config.toml
n_layer = 12
d_model = 192
n_head = 3
n_kv_head = 3
head_dim = 64
d_mlp = 768
vocab_size = 4096
activation = "tanh_gelu"
norm = "layernorm"
norm_place = "pre"
norm_eps = 1e-06
positions = "learned"
qk_norm = false
attn_scale = 0.125
bias = "all"
tie_embeddings = true
parallel_block = false
init = "uniform"
init_std_qkv = 0.0262
init_std_o = 0.00534
init_std_up = 0.0262
init_std_down = 0.00267
optimizer = "adam_atan2"
lr = 0.00173
beta1 = 0.9
beta2 = 0.98
weight_decay = 0.097
lr_head = 0.00456
warmup_steps = 568
schedule = "cos"
final_lr_fraction = 0.1
batch_tokens = 32768
seq_len = 256
doc_mask = true
train_tokens = 190500000
steps = 5814
dataset = "wikipedia_en"
Each number is 128 + 24 x the weight over its row's rms, rounded and kept within 0 to 255. Layers, rows and columns count from 0. Numbers have three digits each. The size before them is the row's rms in percent of the matrix's.

# layer 8 MLP down (transposed), 768x192, rms 0.0884, rows 327-360, columns 0-95
106:127172149109133126106088165122139091115119121116117117179164091121138119084144133119136121142135082152134142128158137126143128137100125106155172101174127137079151116100127135137116153131115107103110103111139162124105142108085187116130117178088080110131152101119143110099159140124124105112
090:113103172123097145070148139120126149114097142111120116156110128111079159125113134127147129098154120141128106153075158082145101133139125156155133179112103149129101106145127114130100105134121118124121150096146108152110178122100094139146154092112186109134138073172113169133108135111149155100
080:078130110113116125119120118120168155106155158135105131111123143132113135107135114093130127139123131175145134126101109145150146141118126118114149087171133164113115167113140114108107147143102162181119086135126149147105144144162141138113127124115104133148121148146108135156118125130126141140
105:068135106134178114093126089124088159157136124117102107157124098178132164136165160121117158103170130166133128173104122165135135108080111127151123134103140137144117154126151115116130148208077134134119130123149155136088124142155131084131142152110065093124152102131119091128145143128117143141
094:185086147143130146140134127137136139141122117101136143111068081108083116152079166150119128093158148099139069090103142149117150117118142155104108137082069155138102146079137128096105138098138168146156142124088167175142092160063100161114126148168107138122114131141148116127137186133121137114
111:138116123105130162137132174117128134082115124126107127118141111094103129118105056120169149106116088164164127160138125126106126132099116165115132155128135170088083094127126119126155177154151119126148136154082133151138117131096120120149114153111170108113122140119173144124107123139136141126
107:156139103121131160169145132073119160110121152126112104098141160072116116119105134164170107168165122123120128162118118076151094173131093137107142149155132111130133109133148100110185113118131103156090111139101100114171138107105108114163137146121133068153106117135106141114096152150107114144
106:109196147135138120139135124144131137122075136122105156139137109111171106131131080145122110096151093130141122135131111128104114144153147079155142123093156155088125184143155107104135165138150117130136105144116184084134135122130145124148084126118117085122152089128112125134129111136152158094
105:120165129142097131109119107137161112173090124134075120099118146147102156121139144097144111133110117150115107117111113112127120135147139146148101123153094156115142144157092080077149129126133168152104133153101162114137155129118137135112078118139172138111139155149100162150130068107157133107
099:086156137124107138124174112113142117131096131135141111138176142108128143150091058120087141129134193120146148139095148150162160092130149126189119140147128138119143100130151116062118173150112137146084101106137160087094084097111098083130131103112091145117131140104099130135120112153128152121
085:136107087152153118122148113117148161090159162181123132111125119135144132098161132137128147137170144117132160106130112149119145142143118137126130066148150129146101124119124107102119153137141125165101120164115149097124148129059128124114121110084153081151145130100134145132129107129097083118
097:119139133119138110132107133154155120134143141158117109156172165131124119144106110105143164108120163144119150134112110134152140115132131175167145108168147160129094098133130106116135119181087127107130130161077123085096159139092118135159114111142134142089106158141103106128103102114136161121
097:101118157068097148145090140083133106171120103104138149139119155133100133134104158116104126151126135110104150136122130088178121130145117126136127163119093144147134095144132154128168106094134127070123176085139097120126200110118103121116157114136109142109151183100141182138142142124132152119
114:122124131110150120119130136145114114140125132101107131110088140104115081087139149111121124149137142140143128129088119136123107159126144106223158144100104119110144130166078102115114118123148153169134130154147157111137154115134104151122153116114151130136120153168128143092120151130070112125
102:085169113136178120128152110135120168103101075161115146119162103108131139184099137113104148142110145163113140093101128124166104121106127133131131107113161145140127150149153096144119158135134140138178134150181125100132079141109148137125079115169089097162148110107124124121135121142128111131
110:144136117136136167153139155164143150130163118205149154143164118111125143142145109076120116133144134137134108130139097149116128134089131118137096127101131166144144133106106146078124145101159124147152148130132125142130081157107139086147113094119141072143108143155087126138101091141156141151
100:141096140118137081130096147111166168133116164164065108115125119134133138143118129140124114115072119137114144110141132127167124112114154103119162125130152137081110150147083126089143118140122087128118177132143126138143128147148114084125081149143143095080104177136121119115140121112147131119
098:164145104113126122150105109146118132091137119149136136168106085147158107119146122109152126110118114125105153143168152133164111141118163149124135127133100183147136100125180105125098116181094116125148146157127144104134121142104103106133136130109126132106162121084121115147151114105199135128
095:127094113168129103102135147184087074124130168110116069158144132164163139167143098144142131167144112098131111099138153153085144146134126142148113140143127140113110133114140127142140151150105120154091113136084124154121105127154130117136117129090114074128099145171122148140121155116115112118
097:140164107143136128121130143072110125145100108103109142167120112162154156138140144090130137118122124133126157127142165115058134122134120147145139132122119148176102160106112141130091142105178107151116146151152121112153146073175125111143202097139126121138153139118156078096128085124159082130
102:127101157078113172137161125107130132152148128091146142144098088134134109197165135126112172111193135129149156068136117116122093145106148119089114133159148128120127136153109095144121073136156104142139130125141122124114108171121116111129101109126130137128122108160135172115089139141097159108
088:109141125127137159163094099114131128117115135125091133168116103114126101135157124125144149141109105141202159125162129107118112126083144118145139111165113113160154127127081122091115147131151130161120111143131102149156119144112122141133095193081145121128172124136147145150112086118100166125
105:136149118117134111124135143123144165121127177094108125135127106119151097094139106154121116159110139118129150149159131122161114135110136135103150130094130130187107104123083142045112124141115089121127126104123160093104111158170110169131158143106168101099113171125121149158149121098075114119
086:136141118140125167126144130131112125106141118154110130141155118126108128113113119133138152124125109135208147114112098137121153106127112157150133128154114139140099139082103104104083145122161120096145116133126148111154080179133077102074143159156142125130095131139124126124145117152105161076
110:153148109126118165193101119125147111111111153174091100153128140106159113125101126144173145122138158148150125148104083106125092151167119142077150133183147128179127145121125159146130157117183115135186093132121159103130147117096069155131118128128145094113138131174149123145128145129131120111
084:108142130125143133129114111098112140104110137120088133154175108140139136119150110110128122181135113112212129109148111108124134111129125103127133072167108116141125119127112143121133121129139136081170132145123129165163134141105156118136131111122163105138147083128192129147150093124128122091
112:152120147125094121118091117133092158167132153164150090164101093140107142094135133144135143129163149171129120113109139138178122141123192138129109138133134109096109131144092155123124138108115143112173116113176124112151110089145150095120139099088114109107091117134125131160121109116111106116
099:101140107141107132144152150127134120091102134162105095113131111178119136113152116144109167144174096124108109117121174117126140169140117135120131128079105133103125116126119083116100109202142157144112127154138125124172087176085150092134102111152127108171139137143140145126085135129141141102
111:129145117107163118091124118121137149165159136108127126154171153163147119191064115116140099096122102120118144114101128121125142144118105136149150135130081104118123157117107152144132152136140138140133127080112124141095114085141110146073132139121139133137122153166097111138136130147144126114
108:151113124142118143116165101108153138129142125131109135108087128105140094130177132102175151149152118132089162125138144122150135157127156104123138110071127092138160130159114111098141177098164108181141140098108131125113110145089128126119139109123101125135117114113122149139132122117135111151
095:141103096160123165150122150144082117142147142146067152096126101109136111119163127129130135091180129138103137143146159102107134158140139128098127125124148134138151119129121104125120122079155144172113114143123176101139125125053120132084159160146105129162140132155148093154137115126140115143
083:090097154112118128068126135144120128146117141143111114106106152184053129120132169122109113124139122134128069083109152174158122165136139147133131167116107137177093119118126133158127109129115092083137110130136133156113153168075111089089115156128145118120063148137121114160194129128138158138
107:131170183167117110179148138112127111167096166133100071139119125139166117167073131141146145173156167154135113114080150145164130103145166134139132137115148148115152149120145105121092161138130152160163106158142087125119118112125114084181140118122076114158146122120098122138109133142112154089
104:088180115109102136148144120130121107121124163098109142090152112141179102108142117110144105084154078120101103098157142095137149159119145139124124144147105109107147143151105109123146118131180116142111135157146167141151122134103138153098103091110129129105132109153120106121138140134126145145
# layer 8 MLP up, 768x192, rms 0.0946, rows 328-361, columns 0-95
095:114123144124091133110153145123152133114136106111125115115129132104126159163119145103148158144112129117088117151135136126126068131135116145132103156109138143127112096119161141129140127135078172141118123159108094145089152143141152157105113130095113114106122115122096123111123088126127100141
077:126128133083187113146113088188122147098084145106166122162144163139127142129142132114121090096188163145118123129141112161103092130109115156137118138109117104134104107108171118156157130085123129114149116122114132170156154103127149110122123140116168099102150117123137162136170133104145158090
110:137124169168199127139161096077126156160146138109139184152110153113145169106153154145153127131112119149114109156150132151121119133099104131151088123131152116107127124076158153153139168120106151084134129135150155129094136112145146101107125155119105109172102104104131159136127123141090115159
100:144148103169112124148143142114112145112137172082167150107092152159119130095137116138105152097129074125122115094156175105121090144156112141112073110113177113129114138118134161139105102142110171115091119136071095119118144118140141145171138123088123125158114139076115175137100156145107124131
107:133119168114148128145127121122121097088118133113140141101131158102085170091169161134076101164134141106126062104161101144131096115086136120128128135076131133113152082122096131142159150098147160139125121133152154113122113115172130142115138129131108165131131138145107137149146099142130148151
108:142136152150172118127127126128111131124095092124135129094132127100123144135141106158113106099139122142131123120087124141137124108124124122133129140138135156146122167170125138142123154127149127119080135127123149135143133110145161199098152120098104159149124124143154127149155142126144124099
104:102125161149161134096135151083122131130155096138144132158140181151139143106116131110149137131136135109081144080144127151094096124117112102111096150118123118159122145140128159121105108159142161136122146123141066156147129150141126114127119112137141168128171155130106124133135131056120114163
102:160141114161145113144090101168137149130100151084121116157146088138156116147137066153136130119132102136123124152114142110106169126125137127150096134127139141123103145145132130143116109128074120115156148137109121121204120049200169117131094118110149141141150102167196122157109142115168137095
098:144158125149102131143137092083123115089114144118151162144147127134161155106145141152096137150154143121149130121160087147114153130125105097168154144105128105136136139112152109130131089128143132097116128120113138112149114158139136119111097118114147124099118131088143108111132165106149107112
082:131168107138149115101097123103144088124183087125114110136135132137087104162164127137145147132125111097088111150158140128122096098127103133112137137124125131100140086149130161151146120135093141121128125121064091134139128111139146134157133111153108127141103135156136104154122125152135113144
098:163130145086118158108118127128121094093123121142108158138113143113135105128145132161154150113074132149120105129177103168119121119177112111100149150115121094121147138138114150113083138083139119139107155115147137118164117126151116145134117161140126161153109114145145123134158103115115121158
096:127151113126169136113156081170209133131099128099181124072148097129138130144132093120146147122161126138135122142142115096126165149141085142150121115138097089091107127138117130159147112088123121103158077139139144138150110051124128185152092138118141176112127175124100147139127124133085118123
106:160149188098151111112166098160109123100106131086111112092166154131113144121190116117135139093091099094118091146141109130115130106077133134170122140159147106132138102143071132132106100105150164128095104121132096129153092135152162152129134116102167119126137142115154130146150135156099164147
105:144130146127093134145085097142152152146132129148150164139162140144107166135115103126175099176112121078136084119172080159117086165112122067133145132096122117130099150133080149142133108153126146116114132124105131143123130113129113084128150120115145186145118087121133100111139111087124102116
105:153118098158105132123096134150122133139106146098153137139122118162135140131144110161143151130094127089107093123100147086102154110147141152091145129111106131140122130170122077122090084101130133124120114122103162129140112099123122127161132124124111107133149179131122168162121130157143128142
099:136139145143151151089150108146142121115106138082111119159150126156102145130092131093193128138097079140121082180164104146113099106147103082135125159128119110116131066091134112153147078085152153125120093151098136144111150105171134104128143119135115133108174072139148172149155138134154121118
096:120119189147140112092165146106107128112104125102139138087143174105108182105137082099091165158125135125161124101101136125104115164163132125105092100118132071113131114120129156158162129115121155132106121154117111149111136146160138132116109137100093120154105154143123132162145101137072127136
090:088138164101111150134146170084153132112144176144146168152143175115158109123158137125126103125105153137122111109119101159140071155121113132110147108125183133117144086107116136146138091108109136133116140144158158099108174147143145119107148131147151161104135116082184114097170106142155129124
094:116103135133111144115147110079134118151147108116142167137120132076115136129165150129151111161135127131124097140075136160117114130080147180091123113106158066144151119086136114174158131118125143136144125137120144146098173103139112137106147151124125141086165148131111140131117101123122161131
106:168155131131158127123105091136148112117139097144108136168106121154132131107158142120178154108112105165078117128154115126107136094126100146096129113123146156124091150077122184193119124113094153129129174161130125111091139140134143145174106109120126178137123102089140143127145126136081133108
086:152133121118169110131139123070154155111131122108179146099125178161109159103137137152150149095125127128109123139124133104129149138173081147097124142120188097135094109159223138120097090093119133119124116125070113124148131116163109103130148093172099118129115139107108109125123113118179132101
103:100133135155085109092119134110152148121181150122143133182166148137155132097101091116167133140149110112131114115121139178067094155168130121094139157141125139127088108137143135107114110090132109115113124107119147183144156091153136084140123142100075109136130097128126107165112111086112117105
081:161130114113126128155108073118135159135136110118168124146091134124097144151118153134137136166116121134153085108149137161153144157081081105110135156148137119122129109161148154106127113065122132122118129115125062183111131095138118159181123145093088125130156122126128091137115120112152102142
099:161112137129114157128101105122126128168159159098128143146148166104098126102144133122100139166154129101110104125136111081123107124158129124121119163097153082109137102143146131093126138109132115134131144137101117114134156127143136161150148138139077146132113125126116140145115156141120072140
085:124139134143144122101155135148152115130135115112065144098110142134127150083122146120108107134113102127107139141152140141099157172114120163127092139100149110119153158123130127139091157155137154101147130146130129083109136116160098145133125145165099133061071161105110164129113144142147131158
113:161113193140166150121152130104115100104138113167138151116149145107128156127142118142121160147111138094076122094130158141148136087136144154099147128188125153139104153127125144117130133120126101084173157127102140129134122118123157189174106119099169139129098122116143142140109122107105112123
101:121126091118148140117138133176117100161142137120118145122118124121147157081152135166138130117080143147095131123120117098147071064143146102133136116129173113174115127078152148104152115122131146137171133146148141103102174106099118117133152178118135176156159130151140114125113129120102127068
115:153148158120151136135114108149142142167128136147137167111145126108127129104170083090154163172113143135090120136099109106134157104138148137069078125132142119117122077143183180135108085121100135111144154128127133116189140133154126134132125149154148145153137103107166125139120059143123167087
102:104158134139184129125140108163145139150118160122130123133105171104165134138096081097141148160118151132141139108123110096138109125154113145159135114110145098142080125137134137142123102099097128113190091122144080173157179110118103145132142098081138110126085141091158078113134134139104139114
092:142127174140097140127140110111127119067143116102144170100155178134100148119109104126097152171067087102149122105145145168108125120118105122137123157112119074114130094161122160137152129110139136138131161156109086144104119123174151133089130146146112122137123152131118131133113148092133170148
098:096134136096112132147151118105137109145135131124131154138116123162126119098125131113113144103141128087147090099161133120113106133127141105155132166148140138155056149162108120175112150073139119097161147151146118101098110104117141165152097128139113127128109114149189120105123131094115122170
104:134103116129129132074113096102102101137115099085164160155146153099149148135170109159096099142149144126115091093167125133139135130101142130112157139162143099131132139124126120147145151148075143117080161190117095124106118129121155154115104147083105141133109152118158181109119170161106102126
104:161105126102130177123115115093152127113091121125132139126153113121123123169152166120129152198081119105158126110080151108149091127149134124144102145117114128145120093152143155091115129153110096126133202145131129159144143110154148111138152133105137151118164109139122145134111100125110141131
111:148140119165123123170123116110160129087116142117156151125119132143133136125123125187120129172128126080131146155125158139155122119175084149125084127112151160145109131158119138120096080114122107116112127153088116138146080107152158159119120151081119157134099089139162127157076153170108100130